Each number is 128 + 32 x the weight over its row's rms, rounded and kept within 0 to 255. Layers, rows and columns count from 0. Numbers have three digits each. The size before them is the row's rms in percent of the matrix's.

# up: layer 6 MLP up, 1024x256, rms 0.0503, rows 551-603, columns 128-255
# down: layer 6 MLP down (transposed), 1024x256, rms 0.047, rows 551-602, columns 128-255
up551 117:117147174120105087176127086114041105143163096095192146142093103137106100106094180116142148138176094108134096159125122125120114132093122074092097143154119135158135137169138095157107108135101077177164100175172074127093108112173099169102187117172099084121193164090147133118117145179132139184149132104123153146169137100059132174072167196084105187119064136114123157113123129150133164109096
down551 112:102107047214155161090120146129132147138136131075101126160115090085165141097091103079101164134055050119141145110141141160151128174170180133088155097148114115160112098097157158072160127109172098135155138074129123158163137099145077095115117091183090118170095183139137130127147096115118091092145174139136098108116119119089134056140058119108111080140123129128150120133156116112146073135104
up552 099:102142157148154121146083146087066143108144163150098178074102096112124094091111162078079129149150091085069142122109125146152121170092100071101155107088093110160118153163079131103106118137131097156094148215174143173121141081176152111096141145163120119096082150132072096133103157106082105175085098135136161123095114081119153104159135136150172130073140112104123155179156138134155148099068
down552 099:175097067155128099178150107127099136094159113130117138132130107102118153106113104086157156148102119171110112102140126124099138167160172092143164140060114101140148116095022095132139163104131173144073155152129173090197148098096138093143111153109193104116118132083121081177164096213113133091095116133163120142073113119124094095189203149119085094108144160158114121155137105066127104138123
up553 099:176163118106128121126139170126075132132117186151176165124074148101157188120122121121115149146091052107147144119146178143101074141116140133154169127177177112140122066204129113114078142146114156163101120164132172153130104115149108097124145076159120134159161148157098166089141131111151125125102094164117106115134124126066128140135112158121189148170141160056101121106079139139150126090138
down553 096:133085119165074111117171147124108142057156185126096138138116127100173125133170172118070171104111132074188126123104146108194186117088097107159124124135110145122142103115088135123125166141165172158120042150110113119079166145118149171157128138150163139151126191196119153123050083162128128079164136182140164163130132155130080154111163126168093142110145151118090116123139128115123150152108
up554 102:175143128122121058116138106060116161164205145152176100073130123135059176061120132136112117068162117138110120106133128136182133118112111101078081149091064158103081147103109130081098142143096124133123152217116158119145152152076119095039138134091117092108163118125106188097127116118125114169090151106106102113140157083121116146151088183129115097150068155064123124107170130087097112128133
down554 101:084214153116102098071107180181091114121114109113188113075173196154120099123068116118178100085127109085112115166137135145133145083113162136101083116126126177113168160138191120111153101133149120115143145125097130093124131104127152155130156143081132138124107129114138095120142172154170169158125108136112135136105114089151171158123119074137039122094108166117141070099093162126121105093163
up555 104:204116154125110139130124184156173114138100106176150092150107112123118117132182103099172113143109133150093165108138168083131109126126163152118133122132136162150119111088140061171139145157059150116116100156114151075141068104085126158143109138088200091159190129121123091090168076146102095074138098149118153091143130101084147101115142215154093071117123122141137138102153167131102110126207
down555 103:146130124169033107121090139106112170088041075135072070144126132122138088187156142080121152131074124180061124152069138070131110158078077091216178161132115089160138169117117124139105138174104124124102149101098084111144122102101091122205078139133192142127165123080150129111090164125130126151102087094113137082118139166129087099083167119121115083098151123125116088147158142102100093136150
up556 104:121089133176166103120177134079074131138126133116156135147157106086154201076089151137139101149123075134083126138143183144104162096145085146063166124106157178130076123171063118130156191142139132172170184195094153107159115147138150147157136090111094141134125097106094149115141087142169168152149050146148109108150095098092133119120138156178084206164125124167152107177100111135068089103121
down556 104:155183114121145167131132146112121131145115152098168165145091141112104159156114133128094110147051124120057084104167204097163105142164131091142142098143192139135068178151117138154111106135125098109181092209162130140101124154086174139149119094087126131164163087159091107094116185081170138140109162106093099072110129136163165125153186130202107121113179042156096198107112165129123110117139
up557 098:112132144204138151116152084058079168085151164092176138111077075139087125062071151116074080148116149162092122145129123203159106068107122143138132109103153084157153165161137125113114185156188083117190201120128112129106152099127138098178111111183150138120134160115140154172111151086063149148115058175153106111117162129131124108121099111108111130114111131163158127173041161117114111080092
down557 099:087092164105103163123126100072140139093143056112103137168104137139122119074124084126120090083106119144131115137143140113122137105135111133130097160095119064173106144104122113099154062095148088138157184096083138166139122094143093144166151158140166149125131163160144173082055056137092112137115104099139160144148140138141147131100094107157146178123188147117136162082157143200112120119117
up558 100:133133090154161165077116115104164115119135093109135072171068092163103175155158085108114143110110131127105064120149151093063152106168160164151130146114153111129124092143101109156132122085112102164144112188151133147080105088076138069163131140130133099143126160104097172016135071154130125133116080141129146166155129141119124082145106116142155115083042100105111096184094145149076096116191
down558 100:100095122093129103130071103130139169059114189149166085175136150115125123086161135141106129144173159102126075183130118106149206156118162136119117185125117079139125162138141144136147152130138115162167092065163136106119119176115135078094081208189124124044149153113146187155125083112081166150085105125211069124131121147126157120124087038099120180103142147168153134117179153097153117106185
up559 105:092196212164166096128155093136095108136148153136122198142102081130101137079098143113137107127133108118097144134137150108099161178085140144105150097095082142128081145182140058155071120156126105110129164168123174137111114128152164095189195175112082131077079126181172110153114112086130088126135035122176088061129168116144131152108140137145162158096065080122162093146071119121088175151114
down559 108:120153150141185148097140079106076122149172109134129165108090139170102087148049139127167090177163073144143182096115092089119125108115129082154156090120121142161166139187114122181113148144164108154200199119167163109177118142082150139096114098132108130049159087146134167123125173099090063155121142152128094109105182128157163154136098145092127130135166166162178140119063127132159070139111
up560 106:134145087167194113129121111154111095141126158088117118168099081136105124122131149026109121141176112132104177119140145239101098115098121068083130183134082078106141141139137155134084117082122162173101158152111113127161127097154116119048149153235137116138117147116123131119118108122096140131177138194123134153119119147104059138067124153066116166065132168062146148152126119095118119081131
down560 106:118116079083130139095116195122108062212158158144102130182154118140097152202175136150090170154100119130081126122132115135114115118139118155179113137098175128117138141116097158117105104073089072117147094150105083115145137153168108147157150194159133112149108125114136171111084147057136108058115142116159166135128107064160113115126125156184194151140145079123093131132105091118150151125055
up561 093:115163119102175171155126138115083139123130082133148206148065098183076148144097093140111124125167125136124162120078130208195108111129101149080138128103128162137148103109137098149111182140182144110103145090123061085104142126152127150132103101136098128116056151146120174147144154161135131098129126197175069144135142118100120145116112155105094229114091154086123107146136188129168091125174
down561 093:143125138113101068133156092126111099180153140146172133167188196168137082074165136137151151152107103169187144133207159094103154129169122143146137128064085114032122156143147143124104146145096071117119143124170149098107068116158091191127120136152147109151150123091100124165116157215116144104125202064119149179121164185099150171141120154080111151148149146107165080057159105138095149114142
up562 099:135197176131072122117097136130081160141130165105081113109111161118122158141182147104137172162077170082118170168106133120150096086134088142067124156171129109153144124118140160116096137135077141105180160127097129093180120107090161129138130106112154065087172109147101219139181116148093143107134116178156132137146155045116102105203150099121104140089105099107088142151103138178085131090106
down562 101:112097149102172184153136120113132138152150052075205159137179105142130148124175148171139104163155131091152055096146139090122076054144109106121123087068130118113119182140074175146143168154136103119121179166123125137146123121142062104129138153162102084141117087149125124166151147090125127170123135165177134141138150181134117108115094162144134100170042126109172127127118108130118153185115
up563 105:123133141164115128191152104124082136084124113069125103153138115090178095160119135075091150145132168136089137110150187096092164184101123180112145192067125130126118116139140145161133134122112146134073131121133133064114112139104093097079158127179068112110133152091147136122094167160146103141124103136128122137105178133090126122127124100111167146106098129115211167122109141150172112142145
down563 111:125133165119133181152140121086087137109175174166086063149166153116151088143183127113172107091077118141143092117103173140084152158133114141119154131114132146130152169123093162112134132134142162063113124118181183159114153109149114161119155118136131109155095152101094111108141142127098160131183124130095108133136066100100139138147069118081189109114183130194126094175108177119136109121154
up564 099:079099146153142143180152101073104063105086156155112169119135073114126149120113136103130132128105099118054115098101139181094145084093118113148151144133099154109142098150110085112132128140156122156167170096112154125169154120097121162069174140148108159150087146145127119129149149058144160111092128175141136121081113120209174077100167139124151128143158130125093110201078122104110109152107
down564 099:127116128141131087120176101118183102133143114113098135127062081114169145171113155125152124093127112101094118110144189122178106152060045115047099150200133118116122079116180163104097090109054178085188132150181134132162161080125139128147154124157114220202178075136157052095129164152137138071146185131142127170091066120163115088099116131121099120167111111170121090098114125150136149137118
up565 103:163140170157148087114153134111148169155206096184145123101126104100105139087095109116150052084117156096084066145104109134148117038171147109167115164128172162113121141187080136140126138171091154121103148165121149119116076123138134119098120120160091142127134114139133180130145174149084187098114035145122139123116115126111139172132117176117117153185085096082096144140168114090061157094098
down565 102:175116103097154120189068129125184131109020043094174129086184113127109153136111164117101116081171146141106126166095114110152108161132112124131100145097097130084057178114137174102098077113103128076113143091161176145089197131166142145146133114109070145069159153114159051148152107139100169161123127139104142108152066143097090139078102091108078094104155117137090124157143137197154130110130
up566 097:143125124093124086120145142111089104161142145124117094136111084146109148158083117114144146092105034133122144114163089149159102150111135155104131159171124170172174073114107132132078120136114096140111150125116079128130112102110079166099125135131125111146091104158123161056102127103114056135095094140137143147162114131133133106141142152125136179170025113176144082136112072032085110139148
down566 100:132095176080152077136163127138066139116129120102086110161051110089146151077160193122137150105127139107107131088091148091131136091088114186169194198084101159217116181136129127114119095175128118170095178110123120123161127076066124180104130124077151141086134151119076101116115170112149105132098077164105107171078130123141094155115159126115190162143072130140131080053118121053169159122155
up567 093:123191133094125097132155147139145154185081148196167052155117150162137075088118125091211133132159087123102145119096067148113037169118133106107096194122124062162180115110123094100152099137146139103119152164124136166107065107086107144144197093144090102114151122089097204132103095083088152177037094139133107163188140122088129087122133109211084109093150122144143136133139116097109064187166
down567 094:103176104137183104126087119135057119140132114122131058143110165151177087117120150163172211147126139114154138124154126112117112101150127062143129174132197068164116184132105179116151098130159139190095120075111159141152093112141090117076157112163147184106144204051105122067103197116117151138144179129125176084177077122105199171061142097187159082113169139090153100089068118144138091105136
up568 104:150188163111133117118134148116093149186169119101107142124061157163115110122086101152121096132146144079157191091116104134129047162134149068107132102123122117185174069142124143118123177088099148130127144100140123157133088031097108117117154168121203095153129162121085127103163072095071107119122132160136171120127080039084128115108111122077170186150111144110228118131067108072073128097123
down568 102:108125174136076162144156153115195163145157119155075148129149138119159098143108180097151131110181143143133092093110135103132116172113143171137150098137128106174162090073154115102129155146084114138105131134193103070189146113123154117132180104177194127153093146126150125147136127114066130141087066185175205151148167109137100101133140152141158114178117088174136073118117092144139110145136
up569 100:141150161130088101096164102102099155116192111147111141148111126136116134142113111100069096066153140111132127186145147143145152131073089126122115171154100143119114117105132176135068125102067124183143118188102066187082069146112155071124151113121169123123171087123196139055091172156162157133122146105106129075159150124138134111094114188204111102113100146127175160094146107039143142142162
down569 099:129158170138105118119164149148083158118131134171126095108153157126099110135143156127194141127149103128092129120151108147142134124135131151165116121142059183139192162126130107161158160111130203094149059140143140149146136123085172128101121101144127140127113185084130096137113108168127063142102103143113127109087102172105115096169135104090135109119135127151111113115159178121163113107159
up570 106:114170156179143075181101138122143200102107098115124128121091162112111106115149135134109140168112139108153179136163105099098061096148150146142157143098055144095144132111205152149109133150075139168137177141063177143149120081161061110119148161117160012179181072123129170135154134142128096106156120157135062176145117150128104103143127109136097162062137108056150136061050132128064090121121
down570 103:170144132130083132147149116146100096152176114111122116139071128133192161142191083185154123112087104212142038176079142150137124162146185158078127109049143171059102141117125108148110161151110118098128105120122205140148150116085157114107140132082140122122129126117104134104105171152169126075086083184104061171086136149123107171144100146154089141116187139139121112171114114173122121066120
up571 091:150155098140131120131104171109096077162176094146085139107104103152121176105138176130132079110103160076107094098142169141150148044134141170123079090103154147085170124151163056107116142116111079166101165126106125117173141156108065141084185105128076087110143106176055144118091171191068062147146056133142167107137107064096191132137136138074118156120095127084107109141124142091140115107185
down571 091:149115115153135106118139089113082148155181176093170108100151097103159104097116066116170154185131216141171134119163181126118080158130167105140127109110079117142150109185117075115142131112084106203119125090152129116152083155091072101148151150096117107143156162107167119184175116198065119134127114121120153077157145131042103072121143074073119089132112131172129069124112080106134123099119
up572 105:092128109152121086175142203090121167139104090125145112146150132139107121132120119121135075169102081156078165149149124127128163132096116071099137125070179095104102107161083084126077120137155096155024142172103144131172128123060110099067115126108106109160173103117133158106154124146107104070116076124152088163154105136111126106119086131136129111109105128045153095119093148123065126128111
down572 108:136146071160107091102178150096128141145180177139129113062124097124132092136131102142126117126111168190071167100218127105099092131117135074084142099091161105117086157105143091121104135123110097164083119144208141186178131047098114082083092139148133114092116145070119174155109108101086080160122132084138128105134108165169127152137127194110138096098112092072125135143140151098180127139121
up573 093:130124132115143140155100094077099107141101073079159098095106101159104179101136171116074154133080158110124146144162141140108105164103173121114144109167096168157164141147148094134114169159126077142146155149146128079133085136138094080121108114153167098141135087175121121061132144174075147194159129131087124152105143131142167142182157153189101124088144142122127037135144120138094156107075
down573 092:117078121109171087142136086148125102131080185121177113111130113187153118156124145112153084143107084171123118125113106201130140121136144118083174152179137061109090108068086074130214153169159111154129138115111194097122074132140120058126148134114109229074106128091123057132147108147111127155107133110144162103119153078186117143086044074126119115113170145117144126129138139134142157163117
up574 101:099162155105136114127136187142111195137139082163082147121133151107100150101113170127023106121094098080129103151060171086130096121154076138129152165121148135086155110115178140130135130118117079161137156161136169182141113099152103124097127141185139095069156108110065137114085165114161166098150062126075161141101087120138114115087118149081114148167133134165113205156082174118129148068088
down574 100:144147115052128144086132137091097175079187182111106145151082149134159109192189154135079106119207102149130114114133185130144146104167090133135114152106134135109120223092128151102114151111098059164143136140104169105130150083145149131118142215152125123159117180135100136252183121121161131153145141138125082096179105171121161179127071128144122144154103135138119171166145105156089148110102
up575 103:149145128068171121123134149054104116140144164159157132136180116101146185154087087135176139095112057086110123137105187143124112143101154084114069127148101104101140105081083092141063147125079057089145087193129126150112118063133155142156156177106078102124184133133109117091105129096075176143177109146117137136122126154090119143122091206106141142129156160086112168162145113153111178132067
down575 102:122147065122121154117163119123066132156132134092145161074126118135117085143145110102179134129102106152145122139132159154129123152185154153081127169193137089101120120161101135170130094112111084124148133129122106155115079136151140148154173127128112139115123146138079111102103105123191121182174122155137107099156124183078157150164121082136118144154153127173094181176097164124134121138163
up576 103:203171103090124102103108154153153120134090121062139108132100153168147177119058142112106141122140102144112100117072169130135104114096096155090148152122109141113132136096160147072167158098076158104135131127108140140159105169117116143129117098145115112103147114154137121081173186182129120128132111126118092122115161136125111101105088255119082142154106119125139065101134104141135105100145
down576 104:133083128117115041076073122174134153168114083091102137123107113106113178120103083137163112159089130208153160117112159095115116099118169087146143134091152157150127136122174137072119170149078131054182073096201149142173116121107118115141151100173210137176149124143162172118113114106105143120083177160065093123082121134174128078138111149097126199136114180080116131126115166110146154136117
up577 103:141179150082109089160077097162121128152167154128142135153029095144090135145103099115135116140195150126115102049125153098120144124140108130162105113178130167154130086104150120123112091107099024164125171228098100167140095084125105118157109070145062097094144100104145129101108167171117147102152088131063104051147152074092144166124143125151110119079116131109153126141164087084109123135094
down577 102:060102089156092099132117106127131152116125167122108147133065184092166162111148214121122139217078119157137173092125151161078169132086192132145070083115147132122104143173063080139071158124141096085180097152150089133140166155121140130192110124185128130152088109114068086142147118121128155135112131115087159128185138131114133169136127082199146123123096154134118178143086125130107111124127
up578 102:125142153121118120144119118172066145178121160125111106127123095157102133117157107148078116115143131072121143162141177159133156079079117056106069200115117089171131128148126098191132141173114097131137146198076087117118120132172112131138153127151138088079178163160085129127119045153111107113015110116167118184082169081110131172200122134128155069157116141186118108183128168127163116106153
down578 097:145083086113127111123151128071118195125126149116157134189106071152129148099119177197109153080073170179153115136076120119179155169122090101159192139145150093134053102124063148145145124092108114196086086077118096121121111126160161108187109185108169151050123115128130151106068117136114144119120150127102136103162148139156150131141134152126104147092161148117097169152124138125039131100173
up579 090:104129139190116130141108123117086113197137139114128101097093128184122148190101123106090130112144098115092144161070170144135109108129145172088158158043107206089098148139192138129131170131142108139111146095115098091114114103068148142161124142162097133111187168096136127149093094171127146149146117147147157128131122168133097165179117165146102191081068163119126137169152232081184148154198
down579 093:170127101138175115140102065127151141046177150144142167169089124161145140114092164182113099106124131110097152149111122133200089126090057094140108176157145120102161119096113098111161086092177097152120122089072148109151134128095127162074153160141126122152177128118102224128131137132148151144137108107110082093138111154122119189142129125096074197126081134114090156170084088153150164117092
up580 090:084131124183113100191155132114091119171217100069138134148087069145115153161117115091077111163093084110080150077127114120162156084127131141061093112207110109143101093092090145203174112160128154148124177146126124178152123175133131121136221143145135096102088166108123129142159171121147130121147058115132136122143110093141179140187111110068171138110103118114107181178114147102090158112142
down580 094:131137163143114135155134118136146146088113158145115168196149112140180106131199132091183137137111118086127101133121154082119129108123081131200183148129152110140110118096138139136143128108077163114162059136128098141091130108178167139124101141137134137091118146115153163210138156151130095144098119088183184132131104124160087162115136073117121094096146100138149124095164148212136168138139
up581 101:093111097136168107141112157098142158114132115168121159125095091190151133121133096043140178092152139115055135155143156126079112112162079173096082083127087106193141123121112147151094167100063159178165105219088132123154167086097157065115128130129096087111135144131146149105119136084100111113147064163134137160104112125139165095137092121073152105123131179109198127160140100100075121183093
down581 100:149128112109193110119127138171140094144143158166170083059148150143128110103127138120120111099141180118061113141091131124154108143157106143048188126168123116162083077112129156129103172106118140120156123120126165098156173214141119151155095108114137144127083114117191183153100146096094139112134099157110134074137107106136196110090066106092155123141118162142115143153142077162099121153063
up582 105:136194161183124094159076087118107166107125112111138145123092127092133126070092135140143100113160138131137124159065114126136091119089169172114158135115132170124103107141124172111128171108130081137137205126105141103142155069122109073071154104177110075063136109100121178094172130122121089096117134105088141118185127159106169113119122194141172128166140163108133130142128186075085125077088
down582 103:087101160119089167144072115148080113222172043089142134172114129137143149141116115155169125102141100127119098163167200147090120149122122085121136144153098204072168137038163133153171165158132085104137134143101185072187077123132115159126134105044141118119107136147144132085203077116117148191147092126158117102122085118133133127146069174135058142112115079115153145111152141102120157139105
up583 103:085128133069095158193102180112118116115119130114131059121079111165120173156081107104123051112115089141113135036116133137143106039142112112112113158145136145143104116137080132141162092095086093141111098152106115057130093112068141180087121125137094088168109159162166116071132061181122120128121109125148157189133144136101119076120088177127107084132089115118137159125097143139063102128147
down583 103:098132089169104137154168215156089176109086123166119157086145161104229130122138159147106102138113129156180060057137110133131188143133103134199179133111114084072141179119140150080102142171145078146167077136084102052133023102141118110102091123180061108134115132128069043214071133143131155094165122095121130162115074153145107156151091126122117119163134149175124108106136068130113100167124
up584 096:154163167085164096141034167122098130133133098073153144130135135143122114068160115160134127102192080115119095109164143228151112050158149043175140079126115162138228160149155134127097114175107139161108065166146145116196131085110124127091158129093119121112154095102130156084148100094090113132127095186066111134165099163067096097085116145138187122137150171093169147128144090045162104102137
down584 098:127124172087076099095140149188138155102132119154082140107082148129143119101102114129150154137202146169199164152121182131150151162117128103155127171059103147132105133123155143115058104100097158124081174113124115133146126175093097071106132150122077050087098098099095172081084091122143129133133162113166100120086184199137119112103126164127156088145171135116107112116097142122136094145105
up585 100:129171103109095150146118116145121127082130114148124070120139104126121119063152092113134105102164137121027115151132100136091155142140086083099147077079060114143095141101124099162108177173164179074144178135103149141140096158074111107083150149070134113089163183128153112150103121133106130138139086160165076173192144127132120084150133135080151126075129146102178125147094123120086088147158
down585 100:137119089097104164139082102093104098116042136142070170094126129088120128124102116107149075127099122178099073117163180114147089155177116166152183160091153116122138104107117123137135114120134096144155167122159164102151116107167078143112176166133211162072150153150109119152120130135062169150118138088089129175158131119168175165184116055184144134157124112091129069110159092097068063127133
up586 096:169122095127127121120137151151130149170154180115156086073098118153063181141136110090151080022142171130087092088127130117148129090091171178163108130137109124108095074176150088177159122150079119161091116101133166102097141106119087140131137070155114114078143057156085139135169162175118124076159086141170139082130141145142099115119075150156145085111131173136166149129150171084140117136134
down586 095:159166099167107131079150174134091153154105163128113088136186123127167113166121188153106090121078140116105137165159154095102152122118168205160074108096163138137105144160188123100129162168115129143076153042181126154114096199144113160139133128135154091139094140168100185142166170126153079136127127121116168103167125174129180171110144116169114075131110170186100154161139163162134135126134
up587 088:147141125165161119109122150175136142150137107111059164155148089148192107075117126141138071107161098151080138079153154103103090130101134113102113135176085125104116106130159144183087140126116037147104166060147123152120126099152059137161151155130118133114073067121148136134075084127082214128069114155132139186202130162108143133063162139145129160083088139114187120175142095180144164181129
down587 090:086162128099126119167129051122086103095113149124183164148134154110187081145110132096121118091113130048131127175162118122144149087170149121126113142140117119163176120150145090172109104146123167091113117159143133071106124108093110110092139112100175121115111095120122143164148158089186165177211129155133170089068114114105174117215127060115162081115164100108114146107115145101120125162098
up588 098:076184171187123072088116103132098083187085167140138159083101134169050112113106141078091085154158102161118150120102125149137060140145148143081182163155122099073109117158167106137177163124108105150112136180110104162154112105098135117165130069173090145120142133130138142081174151117130127164124141134174083114154165113085149134143113126134187152119123130078156085107153169100178116152145
down588 096:122146171170161131117138158090101090098130115116147118137152148142168103171098121096172103135065139134151178147104119128136099125214166180133104111185139040106105155137136148126182089140106101139092143107076119088124138091166183178150147105132124139126159172108137117105157122131109092167169140107145129071137172110083154095118136108132143173128139111107161112113156103131154168122067
up589 120:119202114159179087123137115140106125135134132147195168093126147121086199108136140105157111103162125090107138148190156158094115070167144107067159122105097160058159152135130135098159080065142097177052143096150098136135050152114137150094128142134134139103126170104112158144124139092106113113118070154106141172179137105116136107104057138124072152150123114065156157135141155148164113169182
down589 120:091124162184168119129174084099129141111118104078164056119148076102183127186145141117131084119109123159126142164148158136150133091149180081100135150155147098063137113143122077092163140140082144124108132155123152157101146146128128117111131099192114180097107129068157098102140118140137156107138089137112176109166115097122129124127126124128129078070104137159119104159105132166128119133139
up590 117:119126126171104108199133105129087135120163106119140175148110142155147124113147115117151132143153146103116169080087091141136132098136105098109118165170132105071188155164150135165126107121076141140073116159165110088163065069114083145086103131118129134081126101094071134139151150179153143140154129125097129105090138120075136156066142170134179154058137101107168135170086169099067171145101
down590 117:123112160117139130169140127104095104140153067176123146025143138091126147108119078082102143141111171086085091113174113174124091119090170069147115172116095099123135152126130083091131102133116121111104171144157144087209163094034165167140115156163156136103091144085085154137126102099077167131139088162103096129097065086117082124183149173125145177182101168109092061132204180130133132126131
up591 103:103145169130098146144125131149058140118092144131082155115138126191096097124133136152141133120136087047074107135108112159115113073146180093134093137149086142171179156124202129141154110165120082192096123193129114150149083163122176153098133187153131080131200101115082177173151093188116178145150099129149156155119112105121161123118082158104091166096155134135149089191120173102067170128183
down591 102:156126124190137175128065141123124056109151136117116135137115151115190058109207164087154105095109125131097118145143112124129161122163093169087136145154155062106095138165093117143162150120187153164139094122064166147062152166157096139146204131117140113157170113139150096167157122158146168115135106088141115093119101074106194134119139124135132118138175115063058120138086070179142153155149
up592 105:132129153160166110115094146124115131156133101128134128110105017130088107167166119079153119133150064147148163152105137122138134139048126137112120153102098145093081108151177123225127171120070056112147161078121152144173155081055055080156151116156107071132119109150128120094120147121120173111128113103094077169183167128071118078089129178122130160094121108051170133150089096108194129095136
down592 101:126104153121198115147081186076165103123202128065130123137153093155143142158104094159162216093128165092109118132098139185090096104108116177132112100177143128104094158093133106129171091151108123074085088108150123154099117164075126115193073146162116139119080100127120097164113083091117141065148105151070133171109151119124170106117088136127167084086098083107073091161124084127128086156131
up593 101:151167055123147158153069116183095055057120171145169112178134084149105133099103141070080101071131085122105141130157171095085130149111074125030101143131131126155135101111148077165113102113150131108087168124130111139145104077139165110118129075151102156098084092117135127102149127132173125108102128140139138161134199106098129077132114109131143129174107108115164125117135094179146106063159
down593 100:135134115095117160118110051115137133105180143090129192166166113085166209091076116180145139183171124145101175112111115104112144147149165131140066138149093089116123118061165121144134138137108113083102090183152157084126066091079123188117129099139091211119119199105092133082134109108142151086168131091076108136099121120098127079149095110171094161147164126130114136109133151110092125146105
up594 096:078128090125123119120165125125144112125126113109206098172127104103106155098143147099165062147103130095060117081090129154134088090175115153088154160129089115143143146132094111168096126191163134130160124117118132134211109092152159122162123143105071126120145150153141141126169055128129134121138121153146129195144123085103114117167121173123136184118056154142108124119110050152109146114170
down594 093:112086196098149148082158171182114142112119128141088145131089145098114105177164209117135166095131157085204137114166100080161094063236161149147090126088148150175153144114173112118131111097179136074125156106165167106148165136092156126109121158120093095155112127188103162117145081136178103114094087122094118126085172121153181128154136110130130124126100129152111083091142173141166147108133
up595 098:185129170118104087146070175116058150135126119158138124164123106106106107123121164139119169117171165105139180136138121151192041114131153136094140101132133086123174154156128120146163160109100131137115099170134166169129113115092149103051174124130119110135133089184107204087168135122116126181088131165171172148166083135147136155182138131095156152095104170116125097150108096111097153141119
down595 099:087103163086079191161121155174108143150121165083116146185042166152134104081177180126103129170136108098107170207124142145151093129160122155217136112128140110115142140114089117147084148116150098174154112116143117156133130104098126190137082143092146140114101163200132132206114065179126183142067103141118087161099128150106095147113157041093069084121161090145101152099153148078155096139119
up596 098:124149155126142043185159154107146142180165131108123136146120088148097098095067062127151129136119064143105141088115158200193125090115115066107160187131156129141130068122128103094138106107107110084132147159114137126119136098143108080143139144119120103120172093109114134152149172124157150133092110132197094114125090065076151052139120145170161101183118111111106063109145108076110105097171
down596 097:114056119123133138109112125177167141138143120096117185127134134113116137125066100139175114138113168088091142136132196112143108130143152126094175099135079154115137169109133121139119083115109088127139145158083091168118146169088080174183082140104125126147163116152122107091113138172093116092142136187142144134101078098121130180046168198177142140123131078076099086075155098148098120088088
up597 104:192185151138126106141130159125161152136186127145064119097111137110124148117164090126103116086172099130083075113133125145117062126148133158112143164172103149088089125110166139153127086129136066072094156180164123108167119123165110123135157133147160134104144134069139180107119133115139101107097124139077125095108118144107081129097106114086108124123113163054170111140128105084095141179125
down597 103:105095145126107085200143145186143107186091091128125086143143129146099063138159178137117158113143155117142149097172112179118146110193094170154130169116156137115095145087142136151150117097087041138155154111116171127080173130189202128108176127072141178056161182110199131138133106145130089071145159140181149150178087135167129119134054119069121102098179114109186119104120150130138106120075
up598 096:096150159148125103131071055146127067156146149125118081143045158103156098115140126130070106155095127174080141091136109151111168150141149119070149121152125153148132096109137085119126107167107112168095136148122154148171083142101094189077145141126081089108100036142144150169080069109089145112097089189138115094124132148161137118171131132135088091088148121111141138066094115096069100162105
down598 098:137113124168104136149097157142192161143135149132104194160206128153158139072098137100133150139117084155108099114076110108126214194083120127080168129128094133136146148136167089117069131075138152129182105165127145185200076085137142090147129120131124112135163150124082150106182099189244104129173140145126098114119108116130112124126153170101098112134066178097139105086071123106129124135162
up599 094:154152129183146116123159149171153172181142113090118142181113140145134137157145096121130120106119123067102118126137099146137133102075095130100109128112109086162167149133073096195147134161106160110130091180147120103143077121115142127139137161154091123136100152147103203114118095106190154119115096120156143107119095074138143145149161118064150104116039130117117086140184164066158162110177
down599 095:067091174128221180190098088193143178074091108113099142113119109120136164148165123090112110104113164114153143148078151090121147086174137145126073155103122107143124142146096146139141113162113141089111141112135129118132162160153130135164133123115167099156138066186135161150108143115075100169102196125154121181121115129168129175073164069078113146141105081114124155082098061186185137114191
up600 103:084139116114102126173078121141149133105149138120177084127156125151118175133131113129073098126139133084064115121090107124128081073118145124083147180136125130127140149154122179168146170172133143092144167077141133136184108112114190098178141100121108123116158127171146118183114069137102171196139126121142047179180132109110113093199135154129140142110036115071130150166060077086077069116126
down600 100:050136092082098113141105117101058152110124133139158138081146190098095118155150115113133174128096145094160165120139076160073135116114169216194087138136184115086090173123157086106137116131154131110136101144164133054154166049061176118117078167147179096156150169159079129178194172154138150064133116150129118096066165158139168112164097133128103097162144120116039176119119139120129091101119
up601 111:134184119207102146173121127138126165178110148158155148088155102137074107095149182122123141134182138099130124167111168103077094133146140128122111151109077178133185147173169071213122090135122134140123122137092147139139070098130111099130142140133165089143142113164100121098131156147109110127112128116100100108123145118123087125133091166102116193116128131100125147092066140132057187104073
down601 106:175132080096096178067127108158117148144137067096117120158123093136127185113172118160180146165097142123144123175140108110114116159205104079089161128085143147150141128114098094175143138098132082167133134150112172141163134198106203108152100096103121175144107139098106153070136148111135167102115071080121137103116157063103046119065102146093160133083173171121091135182116155157139127129099
up602 106:165191123138141084151115118114071159152144164133128079114096153141101148171124131122132140118090127079149116164137194157096090122121124044152153170108053144121143093149122130115106144177141137126068127150138109125104123135109094076078088068150106136107152106093038159080119153145123112110134128136100116165143085071131099079098146159140106082083109081090132173168110145133095157122121
down602 105:127121085127096179128145156116161130147111152101162092129086044176112079085130121166183147124132129130126061139142122119100084176113103107129124123195140172094103072141124159111085127172152118131154118075094117181131118125086117116147129175073147158103087104165082096076121125149145129143156195119119144183118137094113083121096142105104138100124143148114087176193131112175099107106106
up603 105:146189120149138130190091165108140150151137114168116099139124116138147157107161147138121155118108128151124173167160151131168129138120101079137169127133128094112151114157118141099128090084177094149109116118108150110140131080085059138085194141157111121086109076112134129123154150112136168077069037184132154119143138135120156162096074160171115145109078152077172147116112115112075126105101